Weights of a small transformer language model.
Size: 8 layers, width 256, 2 heads of 128 (1 for keys and values), MLP 1024 GeGLU, vocabulary 2048, 8.92M parameters.
Architecture: RMSNorm before each block, rotary positions, no biases in attention or MLP, untied embeddings, normalized queries and keys.
Training: a variant of Muon for these matrices, 286M tokens, 9551 steps.
Each number is 128 + 32 x the weight over its row's rms, rounded and kept within 0 to 255. Layers, rows and columns count from 0. Numbers have three digits each. The size before them is the row's rms in percent of the matrix's.

# layer 2 MLP gate, 1024x256, rms 0.388, rows 770-906, columns 224-255
092:112141165163120072143164109112136152095124203079089114156168127167083117130112133133085089182144
103:140039183190090165098102106120129150121055129110155103119072099103114132106122115146126074147145
099:083079139106157155083110094124114138167157101118140155137163111143123142094132151209138114126104
100:074118092130112159092095158092107118100124122127166140098166051128125116099112081148097184176103
097:045145101216096094122115210114106124101115104106107158144098166143175082082165155141146109142191
101:126199114170076152121108097077131086164124086106156132120177066128153131155129099115167089127131
101:178161086109124115105149112216159111118134134174063150103148183157153038114171157173076121106182
099:140117078141067123156106051142146122139124141113150103141094137142102107143154070149132131109095
104:111117167137162166082133122117148139158162143115091139116127166133148152154083162126087120144169
097:105122143080131167114033102124151094158112146104162112115110171125045117173070110132134093211077
101:119130166143159103115125151068118124110199128159061138120075158135140131129181117098128077143126
102:159074116135159048136124116155202100147134151133164144110070161196113152193148116085115067132129
103:090117166151101079153122109103123147218087115175167143123122098187133107141149106116092134083152
101:121167151108095132175149144105132123103120123102154118133097123113171179107142172138113125134175
105:149233142181184147068064123101083112116085094137113088159143073113147102170126124141114176101159
099:108164107139145122143115121120113135131155142119101141151120074173126101127110119128088069105120
102:122099172126076118073104087177156130104091167157167106154145147078117094157106128159138152120137
100:097146096134118139150151111115142146085105131094095092171145100140088058129101081107129110167103
096:102148157157196147127094066085069109141125176128050111098061187122121145167083110189124123101178
097:095125156152145144085130081095146151163089124134114128112170166144068173129123133113152090113096
099:118142119106188087139127088128101130175137126165132078117144130138153172129115094172134181141107
100:096220151144118135119093085142093156127216056168090170158083102174142101087106108129141139122154
101:177155118130147117151136067092135159123112120115114093103086128148135149209123129073174070133106
099:073139162146175152142095090150110127174134049165167079156130138109149131102152124147156136138136
103:097102087099170116122122129103144064206058104116143148126084095085107128137156164128095066116140
100:149103106171144163160149155165098125125089115088171157132116218154053063110148097094086169101126
097:166175115139138130032153094140110124151136170103166152098131183144129109143121082126126126114115
102:075143123087116182179140133161165136178069124095107068101132095110145115116112110123101096141142
102:141144166121136124106117080140170140125096145129094130093128078206144136119068122088097131157095
100:152117121144187183158119062115164072084172151095139189121129181171155127153050096097109092161120
099:096085074111118128131132122145137105081090087121145095136049117120107091128107098093148118111140
101:098168115073078119166131127141164133190128115106126115138089143161112144126133162133093110134132
096:157120099138128141122097175143121079064123111115165167139163089148126114177055134105127165095193
104:160114116148143179103108144077137103169110174094152151133158119161138122084127058082079041075133
094:125157143183133116142114121111112162125136134158113123159035142184131146135152105177090117117098
099:070129176088146121148130136097114146186107119119095066113145171081134170139119148137140162152110
106:153116085104089096078109135127158131086085111155144070136104143136110147070051127086145070165124
103:059105199081082085094124120106158101139125161058136104128180128165171056110123177127183100129128
099:107096119139106171098147092176149155122111144092125128124123159108158180115076177136085124150121
099:094135138170110095064150134116102164163149149122056101126142204139061123131046103108143065169123
100:100127139140111114170164105092161091184128118116100097157110127115163096156141078068153100117177
093:192094155145183150167207157135139083203141101110155130140110154102107128154133157175115063095128
104:138183141114121139107105164100121105198164069085152052174165142155120136161183081186127122101086
103:133129146097105095168150147101133157180185114099120142094168132119094133151088124109103116100141
097:118094111071123167095169135162158135120155102111146083202069209172109137131143139165101118089111
102:157149133084117159094071110129182128107145178115127154098098099050109112158088157146163092127104
098:160159115101138110146163086131086107100102098157212128087091151082111132108166098137125163175146
101:161125091100122124123147111109116088160086100158189149163099110136132119033082134154103122139115
103:165160069166073132087132123133128136163108126066123107140171119154135142200158116141141108144148
098:168135104074151120184139120107087113082137135168117180171105096056162146147126117119135156129120
102:128119140171113128152120163145102094170140105095157129169124160111149142124128121162087182177169
094:153139147098094204160113130093115068088184211098157115091166142078081148120116091122139177119138
102:104118156101156187110147105138163097216129105108124120149115131163130108094098145178122106137117
101:078135102075215130134095111110151084145165121154093070100094051140143179140081167080120152177134
099:134152108138195103170076132149111148090107109093195096135085133123089159102132090103122110132104
105:135175095078136123154160145132153159121159104107182114098085168155114129112136059125135179162097
097:140139155149134158131069163114131125096153106125174110153131133163156128104136049153104099105143
103:173119113157133103140153127158171112165102180110144167163113094071120152129118111145094112080134
102:101144155157005075094104077185095121130150098187110087161144117144128121134060091100158131147164
099:062166128078087075155143135115137090183123181083119107174119134204089126132125125128194169088090
103:191125079095081110154088122171170165159153107114139113097157082101173138095127141123158070088196
098:106113126071122122108134158136162134141113119122138159151074090115163156210071130091099121135060
096:136088149193146156123099096127092110064145160121112131168155156105159121126123050145114047129156
097:219139127159136103065086119150093140179131123074095138106183134083157181133144123170097131103180
097:102141035135090144101137128134146124119090121081106102148137116104084100170077129197111093209122
100:053067114136133161097169118130160130153131155114147087140067148099114076136109181046182126152145
099:113119104173115146083187108152117131099114148167160072120148147113119127117106160180148114099144
103:131213102172113164172140114113134078174120103146155080134154063088093095101121117165109084151098
101:125113118110115158125148151159084089136160181125158070112118136126143105188118147132145105118153
102:175123136118160139136141117179124190185146126047115152082127161074086159138103116068098176128125
099:056119144121093050163142114077206069122096073172137099150127176087124087123191159135117181139176
100:107105181091165116156111099165145067148128126119151117158112137163095115143098123152116126152101
098:120120122125092165157103175170158123156195145080158145135090136108139090139072165168157123103133
102:114073080201101143148082135094103168128094145132118143073156065091121150124126093097119137193163
097:098098103162144102130104174114126084141100159197081116126113087179157160076131104080128168076130
100:160082130070126108169116092106119159084110112092083075127106148079119103126164130084105113124109
102:140100167117118069117160125104120059165127127125135147117145136115081113118159096101134084138100
102:168111178137119091116113160195172113064125089116132059113167097124175106150118119180159166179154
095:120160090130159144059148129123101196132132100125053100131087077148134107111127128143087140132150
099:128063180118142172090170097145166178081113176148106051136153072114123186113153135123129132111175
101:172154123162091153080119107124151168085133126074119125175125159168109113109114072140124179104172
099:144165076116136073113150125179160131124143175159144127116069153088085161109144114079122147141129
100:116126085174096111154134184100104139116154135138168154158139173121158119146132078082115151145129
097:118122159128129111113086120053124142133170179140195157119128108155120106141103092127106159141143
100:094075143123144109164117125076140129095100081152115078106106135094145148133174111140126121110099
102:101124089142127129133132062124164121150160051118118165193150080149142141123148124170076099090103
097:066152080097132118129176162128124101150098084080107088123113135106191141134078130117166154129111
097:127193051133132145182143143146117126126120123125138108102159083143110126121057110160166181142189
108:124100078107139084162094183113124113132124220127113098088121114122112162070132029091122135115193
096:111137129129081140094128136155148061086140188166126201121125121120143147162090084084080164085105
101:176106131152161083125116183120116093150137133073110152135112120160104162137070140088170161102101
099:110077133133161088106162109117101180160182097122102143176137159120151083160117112087070216180135
097:146094080129107112123152138176148068123189129066126133119136160114127123215152152107132153115094
102:150086120137068101167116156115126124147095150138148104079186147151126135129077086151117140109158
092:167140108073162122131088079088075125108163130135137106198124173120202156120167110108179167187159
104:165171159144091122123105095075181180162156115108144116139163082089066067094123113137163066130143
097:103135025131096027144125159101114173109152111091140108119135119078177149129155117143083147092125
097:102152125110173103145116111154124123109150149048121115148160096116118185099181122142173100112113
097:126140094068168071121150078137172136138117181161091117102144077146130139098131067158168115137129
101:153112136126156148150154151159080110123136082108160106177149161124108112110177175115156092087117
102:076126106076125126164115115131161114102113158112136149141125216137098192136111133114104112111094
100:181187113130084151104111189093048094177171095129191139158104140130164121106169157154108133092171
102:110156160097113094125133127101146097123114111092089074138124126102098172146145121139141154094101
099:129138177173117167103085109120131087175142192109141108145135118050149178112150067148138137160141
095:099157167125119172166092168101134161136121109112171164141077177157170125149079112119100080216126
102:141130114161125112184168116047148138084083142174101067122121144098129098185114188138093097151133
099:084134145162075112124191104118107127163171153141175158086212174112119141093148106122115119128131
106:177083125113120086089143133117108145155141138178171146140160176152134046166125188110116108097129
093:095134097110112114079125107142157160094133119014105127116174090116140111064090107129130219120139
102:120137171171113130141117125148126137174143086089120124111107146109114144115116073124091138159085
099:145115140139089166116118133110084121099132164120125171155134161149120165162098182131133118130124
097:128179106112124092114172106130195132063075128133130098114189165107095170156100174140108102108101
100:191076111070158172159147112146152124152179186120193207142113083093115129140130121157213122132128
095:088044135116171116143097136131160176141163131132119068146123203135121132114090138067131123116161
104:195078134139137097172146157113139116089157193096122115114116135070173141171154146156107143127084
093:137095174127184095178121112105132095174118129107116151159172142123115190184112178123137136147200
098:129155105179149101153143042131126148092107166096138080161142136193186145118099136169079098141137
104:097114124113161084151078192108171149069122142137168100122158148131173130118127150049151138161165
106:166086151064140141159121173123090077112076123102162099115067109159138143124116122056129183138130
098:128161162149132147119139140150186114107146103113131160103187137141129129163099093114119159107127
097:118135089151164151221157094093119110114113179146141141096137118088184185139080087163153083094108
104:094105162096074107142144117121175090128107119132135114126189131168104149098155142150096103154134
102:150142150168167088109076046143151159118106132153121128118176138084159125128171110089084084201105
104:167151110137134181131161111145163128122089130162162143138177127144096096089117087135136169113126
097:129100143163151167129198123157193119032085143177177156129165100124123135128086139111141130156176
105:146105149197161151118099128117085156144116137095107105088098221157081190180124122166094154204131
107:125141112103134093110092134122088154115151133140164124105127169131153042171117137095065075144126
097:116105170114127121109085123130127104126130127081131103107115082149109140146191168102127087090094
096:096180152098190125127155156138101131150148159086117069148087113088102121161088144179110101119178
101:110105173120152184120148154103134112117098126161126110121153117098127153145132120129104171117131
100:132113104122105163119128154099098139170148145066120119126163081123117123173131109122083093120178
107:103215128109175139136120068140165142128065185115137111107105176102116137142164103091125106164085
100:132136151121151109150186141156120088160144097093121090172192132153123100086148130103137158105153
099:154128149084159104150129126174127122133132068181100067148205110182117125104181110123163161192136
106:128154128196148045095150141141118139167176088095160105129123109121171140143154119161076130136088
097:236174086088154090134130108159118134138173153148154169127114137082127184139079107137166113140145
098:096143089112162130123173138105108121112095167126117138142139135131126165108090128090121145129146
# layer 2 MLP up, 1024x256, rms 0.42, rows 770-906, columns 224-255
091:183142097186118148146084112167163112085130131143124154124138123153119166117140108129133143135123
104:105170072142151103096159104123123115129136100102182147116131150140049083159171124164148198090122
102:160195132128135106165080107133137132165110113133113109123062091195147164125150143065126127165181
099:179139102130131179170124101107114102132065157135091078131143117134086086030170132142154150126105
102:148145148124067140118158128118095096101148171131153169116173185129107132138126139156165200128132
100:113143152136097141103130110095156088184133084198140130080205091118129156108120102175138104132192
099:107135074149199093138103047133148147087160135170089103117129150157063169168156109042137128102127
099:118154073133104108116118151156195128116152128148177192112048145199160159127130134072103086169219
102:109117104102125097108172155142116160118073122149111149135128123117124200139123116149144103136171
100:113152134114151145102140095148165128124131131189157120199091099071129112139190158120120096128099
088:126128118123168153121096150124120154187140194145156118127147128172143117102100134111135084070180
102:114125117238115121123129101110150181121179128117104126097176129094176140116134184137136200120103
095:094149080119108130062136072114148160193121135062116195141192110113135096151134119111118087134079
102:126104158085109125135074144110133143119215095101103081148146115121145153128113114082150109118095
104:125107132121104116207171072168157131082160138058174101134077114064165079091091138143173171107129
098:126138131180151105134082112111113096101144192231135155132055085116138122096134127171129082156137
101:112137123070119105189085107136166117134173124134094153134171126126137123110139166098098137089117
102:076111106141065143161096137107183076145145081148156134148136154098148091158103127157079138160144
101:138169141167212168158176046087116122125064109161110106095127094130088197163105183153116146063148
097:072101141128106094142126151102128123119150099147101105126137134073108149096150069090197100130125
108:163122147157084088138221106137173125076120119202093112125073148112073072111103200157133104134160
098:111121094131173138123155120120119115107122080125117136129094186097108126124145127125149138145144
099:124122179122150084102143148161186090111122100095112200117110110138176132071094116151168146148144
091:115113058152106137122076100138144167109045158140104199068130116129104155119113096166132134141180
113:129169165076090130149120080137135143104140118164101126148186142093107174104152100132183123081084
103:123139116105117141141146032143136146103081113137185140054104120151132133166175044113086192165139
105:110133177135088149104146127119120129137149193125122092129108109073191099123139097155140088106156
102:151155109137076130129153127058103119103129109139113113124171085150093121138107142162155113157148
102:177111114127063156200120151085131159124089142121065155130077133102144144163179085183093126135150
101:139101163113165074163096164097105141128124127181145050094152091137127161143148130129145173117149
099:085161182127108136141181122175109102139131165103175112113187103138131071064128130156091101091146
100:125226106103141166127138168178200083116172089109146152095127115150117183166123166147102125139146
099:157132118146110116198082148133103036128150065155132155141198136130103138110104141100139176127118
110:134131128182101131105158122077090053118111146080106165102153131174100133077175084029082129118104
096:131114141113139146162108086136100064144087155155116077137123132141130109119146080102138158151113
099:134157121147111190094135128159140128089067080103110095124130072098081108087089092136128109136185
104:110229083145178124188184153158069124096110178155132091070120123192094160154133166173111077205156
099:046085175160100153114098132130132138114141101136105135119081134116144159121176101126138106059172
102:122078135116127152112053115162170128083133086108136147101098128120119136076071088161157128101101
098:146105123148148082182141099137139118114146038112110112102112152092178129097154108187107178119156
101:133161136149095195143098144069176136100117134166159111125093150148092107122093124085107101146141
094:127162146086108127154078183139172108147150109159090096123148095138154116103118142099135164084145
096:135133098127147136114072133072106143140094160137133123120053100068097136109110225144111133129137
105:120146121199078124106102099100168120120111126140070150158118145155136112101154068209122152045112
100:116212109201152125121126180130168185108165095127119093168114109146107132152140160143168129150103
102:117114137138128127140176137123125123135156177126085092135142135107183113127106105186110157135118
096:162157091124141151124155132107132136095143147088109127118073107151155103112117089137120076086141
102:055110083112135110121131130151163095143133112137136085169134157140130091135140160122087127103114
103:087128148089145165094109117059112171137136117177066139156222078117187141104173133166082129202125
093:133090107143122173102126140140175105142097169119162144096197187152116107100173088124119047114114
111:183107100127171075076129124066098095078147127168079156146104157164147117110118134115154105149130
092:108109118122157064166149112171144155049129096136086170162150120145188101130128160165144115079163
097:126054113115173112183128217093109121097130087159092096129123092147053116079178143090099113158125
102:152158145158112115151063130101146134115042119158118138146103126158149137055201178175140108158146
098:061124094074128111128179179221128121125140164100122125122068111097136140116109160109134154160117
100:173140138155086120135202130126099121098085125101150112091113155109162146100146086140056119121100
095:114116122131070166139155118033084125154110178098094164154106199161151104156162119145091105114155
105:120137103126104148115100163159102134185106197155145138107145037097139103145138091189152076195113
098:098115106075124101174136147132143103110176143126137132099114105105077196083119147146137082153103
099:163157196103165128102176070184128125099085075118125126112095151180183130150089160126109163187173
104:148135122113133051112105170111116192149101134135066095131111124084101084147133160103133071147075
092:156160202081131107093181146128098089092120141135104195216065103131173163124134168067090144087128
102:135102159111111150147123066114099101116190147146169126152098088154140104157151168114069163192142
100:148109143088137145151120124108121164141178172128138107138101217102182145117125127129090185154072
103:126137126202170160089130075156159147174091113102136145157214170140111121154103130213117105179124
092:091144157164096172148186171106174183114126117185179106129139126109157156097132173073175149182101
102:170082130119089149170135156119120094166100063140148080199088161063124191134110079122105143204107
105:086060076089114090060134075161117124102121107132077102105110185124123096115089120096139073102097
104:123088117158139143180142086104136105110139112088128156118087131161167157111141132094125151143152
104:147072137123140102100128074166057145105051138081154123136097096151120081119141039165170110114155
093:095150137105081140148197166107124040129098103112145147144159142147159100081135171117106091174162
102:110170089136150087160095114090107177053154126206109127104130110111079163111113102127173101078114
094:118142129159068165095146124061133113125135118054123141164195118128081153142092147148142097206142
103:154153098134148113149099186173190124131130119132151133179173073132113120155093158090088089062094
095:160128093106139067071156120163066132052123103164133159124176171102136087100115175117132111160154
096:125105101153151071145137087128151081140105102109080109131183200161089137120137177135162097192113
109:162076116117084149173131165144096123143159107062096079163134117128120153101065130146178203149110
100:119128160133140096116148184183154116118140126136141187119151110099172132099168111095224177170136
099:067142138159069106176161168088177131160118192176157151186169125120120142100150171102140116098139
098:151155193156153137060056158164185149162130059139099159116147118090104202120117081180112116073102
099:203121114165123125078118145143141120093140100107180154172144088183096128108115136175126137134185
102:073109085152087119112106100118115054179131170116119112149119183078147135108091178119156157148092
097:158151097129141099150058156118093162155213095109083124170109150135133118115133136167068123095093
096:112086106060142141131118133147111138152113092120126144113105109135090129137121096128124118097116
103:156182118146104101100078165106120088195122129142058091088099151117138157108106221167086148093139
099:126099126129157177120123072116087090163114148123153085141072142161122122136140125138150164156082
092:119132101013117178107126111157164050137106062112173105119110109161130081121091177127147195078104
097:129191124085076112120153141187131120137111134128098129166081113054106148153100071114174118143146
102:140116142147084120097124114144140130177110109137128166166116140099111149134126168173099073098094
097:134115158126146113172103124159124112150137083148122111115130074155133120158161140118162127158133
100:153098113130170142110145154102116089173140164143136098151165145159134102145159140086085105098081
099:158145088141143111195146137080168128075134133199102110091152152187100145122098126153119120171075
094:136129090173126109137120192152130097135116126114076150125073135101186136175118169114148133122148
097:160176211088123103093135134155145137157127116152130166116129083147159106137105153095122088128106
096:138115117167112114170142154135124111086062145092143182171173130175092164179056162153131155068139
109:140144127160127197129064153119096112096167175109075209163114100114171168135131131126132174062135
099:111124142097105124145113087178122140139134138114223161103160145148204162194140141133070073179159
103:128137043108122161070181105155168160085130115142130179102123090087142115146118138162087143152105
104:112171117107129115134196063129152105121196141089129126077134100147104119131068098124179178078063
100:111134163103073165162147083071100150145164183088094126118103078129168079119069151150172155141070
099:129116104136104177159163142137136137119029106143150168120218107086091190131089131112119199093078
095:112118110125135109139169135154146134082138179128143085145137061111132177191122064146129091142098
098:079136097184118121147105099162138125098122063164112129172121133098112182160160080144164086131140
090:159098135151104104138134123133105174104117099105127150158139137151139085083132063132158113167152
103:097100093107150136130147096099049151115181099126126117064147082103066161141132138124112161064107
100:128156111095134168104152095144137060165151064167123145121163105162175119149140104141120115159111
100:063105110112108097083107088082148105095155141096165087118167111179121186135120121143140126121115
102:149138096163086177093145151123064147170128141165140147131155179183148107083174176093116142144112
097:127135116083160124116128103128093156142114068175140137165151115135103130107130121154136091154125
096:106108093120156158118120110120098150075118129161153142120114117085110131084124087109120154107181
104:145127111163091118149072147105129113127114108112185136127159130133104170108148144120065147107149
097:155158140157179157144084077142083132093121228164158147153144145099119095111114196102138102173106
098:185153143172095131165115104165122144055084076137061204156164105091157118117109081140146104124160
091:130098154127168177112082131111120139158074132099178130118132132103119098144146161176135109137209
103:175083125165136122180083111103103139131117096170111109072132105150092139106182138146124107089108
097:167162057089173148098082139148087085147103086153132069129136151166129109181088105145153175094162
100:188167161134181163093123154186125140162163136120050163170068146111096145157080114188123127119171
102:134130089120167117154135095091102128149081148129068135115146145160103182104111159100098151195130
107:135106124157156112168142100140142094131140097127155163148159151162121141108139152100161106137125
099:140116109114147141106139111097063167105091174135116127107092140093170107088110125138143106085108
094:169122078085185134115172123128101130151116204095099149113118137124132156166149122102100115178150
091:088083128076117143190142093207145099083062102086129123099146168096116155119083173136161101151152
100:131081104138117122137106113147182077105085159176127151145056177098089167040150168088104157110164
108:093094104125143106078121090173075102129161115084134097089136100115105173092135086112132105144143
099:114175129110111161162151109094140121118088067113093120106133171158185090134153101194155119109094
098:109088125131122179124169140091059146158137125119068117124167111189096113169134090134143139106167
105:061041112153105124169092191130157103074111168169136113123110148117141108141130149158143132132106
101:105095114112085068148143138100105137116089098145134102147147194096109153062107146132173114113066
103:119142151107079146124165142173131150155137140108122069084152150115074085093141076118103088079078
101:090159152147132146095156109100128107135146071110103087125167077148174139102141139102118116085149
106:119151077132100144138066164191133152161166098119097152142134097183153116169088125183162115149107
101:132155102157113091101131109162108102131052101192194186135148151122053083110132115111090115106115
104:129134112155143104127116032119083112102064106122122103148150147067083083145100167130155175124127
101:145178129177134152081124146089120097123146155121124148085157114066174135171104140086069101094212
100:097123117132123078089128133070163145181126113122158090143134154082134112172132186137091168097151
101:076110132131091047083183161099148100159115110191153172104079119096181169059155111119109133174102
100:127177140128108109107236121080131094152100083117126132104131140136137119114103141101117098078135
# layer 2 MLP down (transposed), 1024x256, rms 0.197, rows 770-906, columns 224-255
096:145148125164137192137182136134178165096156151150075176113128055070124132119114090155118082144132
102:133180133146073122109169117086173094110146072160127113151092116121126169113087159142081127185194
100:061191155144143124124147143101133126105152111084090145155171192078191092108136132073129127124100
104:158143061108172121163216132092147139186115131134088145108151160116103131081101144133100091123124
102:139115149135175144114096187168082117094136068141095104158053164135101133091129108143068151166153
101:062124140153152130144129194146109178100128126095164156101131146089135195123110089099145136163113
101:110153130169146191125086117089090140142143158124095144139152139142176140155126174104150187130138
098:120145138168055136132161094102066129104097069162087156112109131152108113047135167109168156155181
107:151117133073132196125169112130138122154161108162188174091180141123151108224158151105122122129143
099:097112145146071101134134120132163123054116083159042120147175172154080156131131180151156087199117
098:103129131111094126155161160132167140101100178127172119138176130120131109147125156139142103069136
099:137079095107153087121122105117105169102111150163117130107198101167099131179142095121115186140154
096:138105092084117188123117125084155112131075155065138098092118113177160111179068172075203169138136
099:141081088159136121110145178172162087086168092073130083140114170125058110073087106137096106099138
101:124120122098056124170160110136127139102133087134100051107181129125120159135134108167153140098181
101:150145088173146104124189159154102075107077122123119107127174139137121200159181112127122156128119
104:144177128140088122138054146169193077124160090157117116099107138138085095096163179087093151137171
103:092095076149120035130153055107159152122097147154099090073094102074077115109133136078149111141099
100:168116135139160119101157119153134055117090141131153139098055119110105144126147119121123128205155
098:096139130104110136220085156093213101080144118101107093142112115141129117150137049147138186073131
105:162148135137114098118122146136149096105148118120122087084157122126109125131131132118123121102168
099:080090063187191143095104078109102118134101125057082099139087140117171139090122074092137122138103
100:078144125149113149118186093153130105091160163136139157125138127158112161155131117165118115109078
090:120154107171087088120057164079216113198132178145164140172100162143106176143058143163108146136127
110:144163082117096139115132095166127146084134122098086093101095094150088111130115132158144142165134
100:150093071140143130116096065148133123088153098102124203161174129100156170223077145111158144110105
100:142136154119099106184155150144105141156079158101089111113096131157085140181094139123137127167107
100:135157117068085144176167134122101142085138168099140043109138169161199125180061127125150111135109
101:139022145106141047170083108177110149129142125113152142149133131142174119127092157141161163156118
102:149096124118101124161139167093081195137068171109122039169103119174148114109175135114123139163124
100:116105136170123092137129109070125105155079153147161118169103149207097102086109106098133097150106
097:070121116074142100114129074111133153162116161151126150111124105149097139117142127113201116134116
097:105159081182129166131122149114111109131160158183102144116187046119092096158150150099097132190139
104:112127055148112155123156095149099110140092155148143087122083064122152118150111085148124104110207
095:150170142105142149092120090162131147117133096167138166127111150120135082144125087141118170198130
099:113162124127135178138114135106149185176112126105116105086175133162143158179173108151083143154174
100:140088103141153112128114136098132153124130162128128133151165141171119165211131139120118137126089
101:153142178140139097150141111146142190163158132126065220108138136102248098130146129121152122124156
104:172150109142113108103118194080111160139121173181094141090190104115158160144099154093154124131123
097:189110116102092031135144168124203123122122174155112100137139138139165127093150139151161145085109
098:149057133118092128134136097130143117140124145136194154184146162124109120109156193148122126110108
097:097150152170075122145149087144111098142170139205094121092145139177125104167147199113141111157096
098:119144133153137096099105174140127103158093145127110165169085160134086126178062096143093086110113
100:091175177134106137118091091166107114135165092154101103151197139144145111090108119065138115145162
095:112131111107135204132167154158084169131170090151125132125162140186168132117140115175112162123105
099:131134116144210130110169174125085127137143110127155155115160086161146147070110172124096083146125
099:147096171131109117109143169136074112116127127144132137135076101150070162092160153129142131101092
098:128174059158077086110141154149105111170164109135176144135071124128155121125111167099117102043152
098:137090138158110132177118158138076141159132109132159039172133078164087100097138133156165119097085
096:117089162126186060108140127154103158153105169157149105139103152139176123118172095147146141128136
109:135088098155109163099143089148143142180164207104133140125114158114160109156131093120144168102101
094:127103137203193121139099141107160102098114091141167142175066122150204150150078108107107136130118
098:080156112113202177091130068120141085121125121150158109150070179169098136134118114153168168117151
103:100136141169146122116113095135115147129098071102129164092124175154136167141132214139135130119153
097:152132133106159135161131108134080157134162094178097165121146190163119133137134122131127147112065
104:188116076171135135177134159050137122158111164128152184114076117157187130113164080110111106123154
096:137092146169101150110125087130118079086118137115148186152115118116082108193103162066118090119132
100:133118138146184093115140172159123140143139095128162159071125136163186162140135177136180196118065
095:079111118148085033158142115185120113108173105115128139101163119129159142085164127067172077165127
102:070134159094187130150089126031060119140093171167088098129148162137105133126155089116137125099132
101:083128122122141119163127117107111190061093157146099155118113135129173111132127115163129117118096
095:117139167128112157167138124147128155157134095072160126140153112132083145173105143137071147114133
099:124154167179089099123101154075158148082101117133093087113109140088103140118156149116119151124131
101:132085163133140176083181105146129087149174083118147157134124142102203194126171118093114139173062
102:130095070156120162102122114104155096124083111113117127134130137126144110117134065135147145128151
097:127124110149123126144146130125198126100162042159161154143127110120141068160116191126154096131184
099:097120092202084112148138112120107098113144133158160081114158121110147063112114111113107108088119
100:075110159137097160129131157143143157146073136095132116100069150089112132166149169111152158152110
106:082122170128130174145168113131124085089104111096199141099144171142152149086153158099096176142179
102:114109131126101171128161130144117072109120113116084085136109128121159186126183119127141192119116
099:158144188126121121148102172097154116161150108123141137116142142105145112085094153111138198124157
105:119112123125135097155166108094118111163092056134158151136122129125184087120055116101129134167157
098:199108211122157152081175125109107171135123118107129139186066118127150077059102153119151130181114
103:179143136128110099129169103140181063153055188069153115137158126162108117107112158181167138162116
097:114070090126144137159074187135111049143124131141069114160144170094128106136174096175135100090160
094:104093158062150096140127142153101165146133190115118114094128098096121091125186103140077117079099
108:123136207119096118086121151120165123082090131136141107091137112064169135065152153134122158137143
104:109185091174150176136063074090083164164126105113106163105150120146092107157111085110127119142088
097:128160099101130063139121137121149072120205107164189157158151150171104127150104127114105146113104
098:124145174145025154111128162084138161152122113134122128104138150159134129122118087099121076154120
099:159122056131102139147116121136126085158143151129134170092092107158090098173087139095117116150083
102:109173114142150081122149127131132114173146142156154182110133136066162106119102097144149149131103
104:145077158157186107146148127149130141153140169115074102102112147106095129095155067113066082095150
100:088116174135123076131084120105153085151148108192122153146131171117149145122140131129118154138092
100:137131149061118106146146167121157118110165113078132073145130098125126130156112111092135107143176
097:155108125146135142103086139147131087153107180168120154124132193101132098115136066167117116141108
095:097215092080127141189137140148220131121118097135078112123125108096140131112149137084141135167160
096:096137056104154122136093102118112171082153155097139121120185168112132180126111074116122177099154
106:105078147168138090177203153110140082145086131128120118177148151176152174053129081143095116113109
096:096110100109127100067086141086102054133105129121105105130138197082179073185126115105126120125132
100:108092107077147179081111164163168102168155109125121093130136164063111088143137135119080129090116
101:191131086093148118116116156141125160188112109130093143146142139096206077122141126134171159200162
098:165157110160114104133128145119142126130127177169134166161129085091088144164100074143138095110146
098:151162155163085074064155137101072166091099076164088092130106131155061103131135182097141184108129
103:092061087151109132110120148083175143151066096143146144135076167142083128145122120139138106056080
110:128154119086124115135076149093161075158131168102091130112126112086081192152105081136130168103187
099:132129194120077169204197185150128095127114129105171160131101113106086173090157161110154161145088
098:120084131134181155058112121107152117243162156140135149131058152129156135169133096070133098087049
102:137113135115073145120100140165160147107141178215147118124108143037137146120075142146149157108124
102:128089128118068142117161145142118164188124121087125126149098167118145129121110157151109120149157
104:111179104099172098167142121208161116087152126127105098087102177121089113087088111150159053085097
098:124181127132143132117124095141116124158156079082112091099107108145084164095185164161144076168091
103:145127092157124161117142123122121098175099091107105109112079126107089139151098109131132132099110
092:099177132121102138138166162102114103160146172132125175147099117170096132143203185168157160080192
103:165067020082117122130102134125110102134074080133145147152143104117164115073155141180075134161122
100:067162134124150170086137148157134100167136140218062110115174144110056123133096166135117098173114
098:139153104134160141131128147109147132149131124126131152046105120122149154102157115169102116124198
101:125128151150155099131107121183124122128133149173118091058121083145137130145160110115168179109154
097:184106149130079084135123113141091162137165069128151135138149114169106153181104122170129145078185
101:088094112100141119085133093148072150138176113146149100169085124157108123096125094182143179126156
103:125144124054161213148103132172087142140128175094133148127112168135098165181041126096190152089164
095:148201149092128171118117187112138095087133142140165075093195142112148125125101120094148133086139
095:129077151138149176173107097090157083129143129096115096107121152107135119134115153092057201150106
099:137100114165170167096046127173139143139093113180195077112079113144107117176099188202100103105097
099:114156076150125143163116186130157080175130123110128133189129153126116081111174111114173141118102
099:158131093116109148126106056109077141126177160134126163130082144158181089076103171182128198184115
100:154137113103045146147141097177179113115167151150087119129139118161149135075115106112146179165120
098:086157086174134132118144167101110151197095085091095179120183082192113122171145079156133060143203
106:114143130141165129151184126116142111142130118173179147128104092176126108115144228142173139162126
093:156125147130135150163190093156159170143131127107157102065180159146092155092091129177094204110187
095:116128137068124170113142101137154154174109099144143126172059202137105092123133101147157079148182
099:134087108078068168124096086094140058166128095138184142146106095143087114147161141065191151132055
099:104166125200130116116138122129122125143061158179167112143109115065099146067097133062071130155115
102:157197158109149066174100142147185133144095161136093095112135151145101177150127172147114103141167
097:166158044079138145109118074139177165163079104100138158084132117118103101159109147177188163161179
099:152096142172117064102085153100152097151161100077062087143097089076127116158120160143148116134135
103:126146136119126143114120156168105139111146111156163158150114111157117157178105085129140107104152
102:131124119094104135144168150102117094114115065114182125065152074123108141127113128125096141139138
100:127146163147071105181113159110083134096163157154150117111170103148110105069130200124186167109114
102:136117130141114165145124141088135061137097070145077124138123076071098115163130165120098110111105
101:135148098160177089147124077089150154108078114104183133170130076170126130110118172108129099103115
101:158146147109114114120104124118132155144117131162084087143167163138148120178101147110114119085138
102:076048148132178089095172147128151116114118091098173178141111148169134060140118114178115048104089
100:109097149093147103205079111039112085093122121150089137150092116113170166139192127135135126167082
100:118138112168163146116077100115113137161099090143139136125147102150161158190133141090104111138161
098:101099092168132165129160134139124092168107135168116083162130150123078142124118067126076125139097
099:158113175126090152153136112182125141163057156120112166157101118062116139073160104042136063132107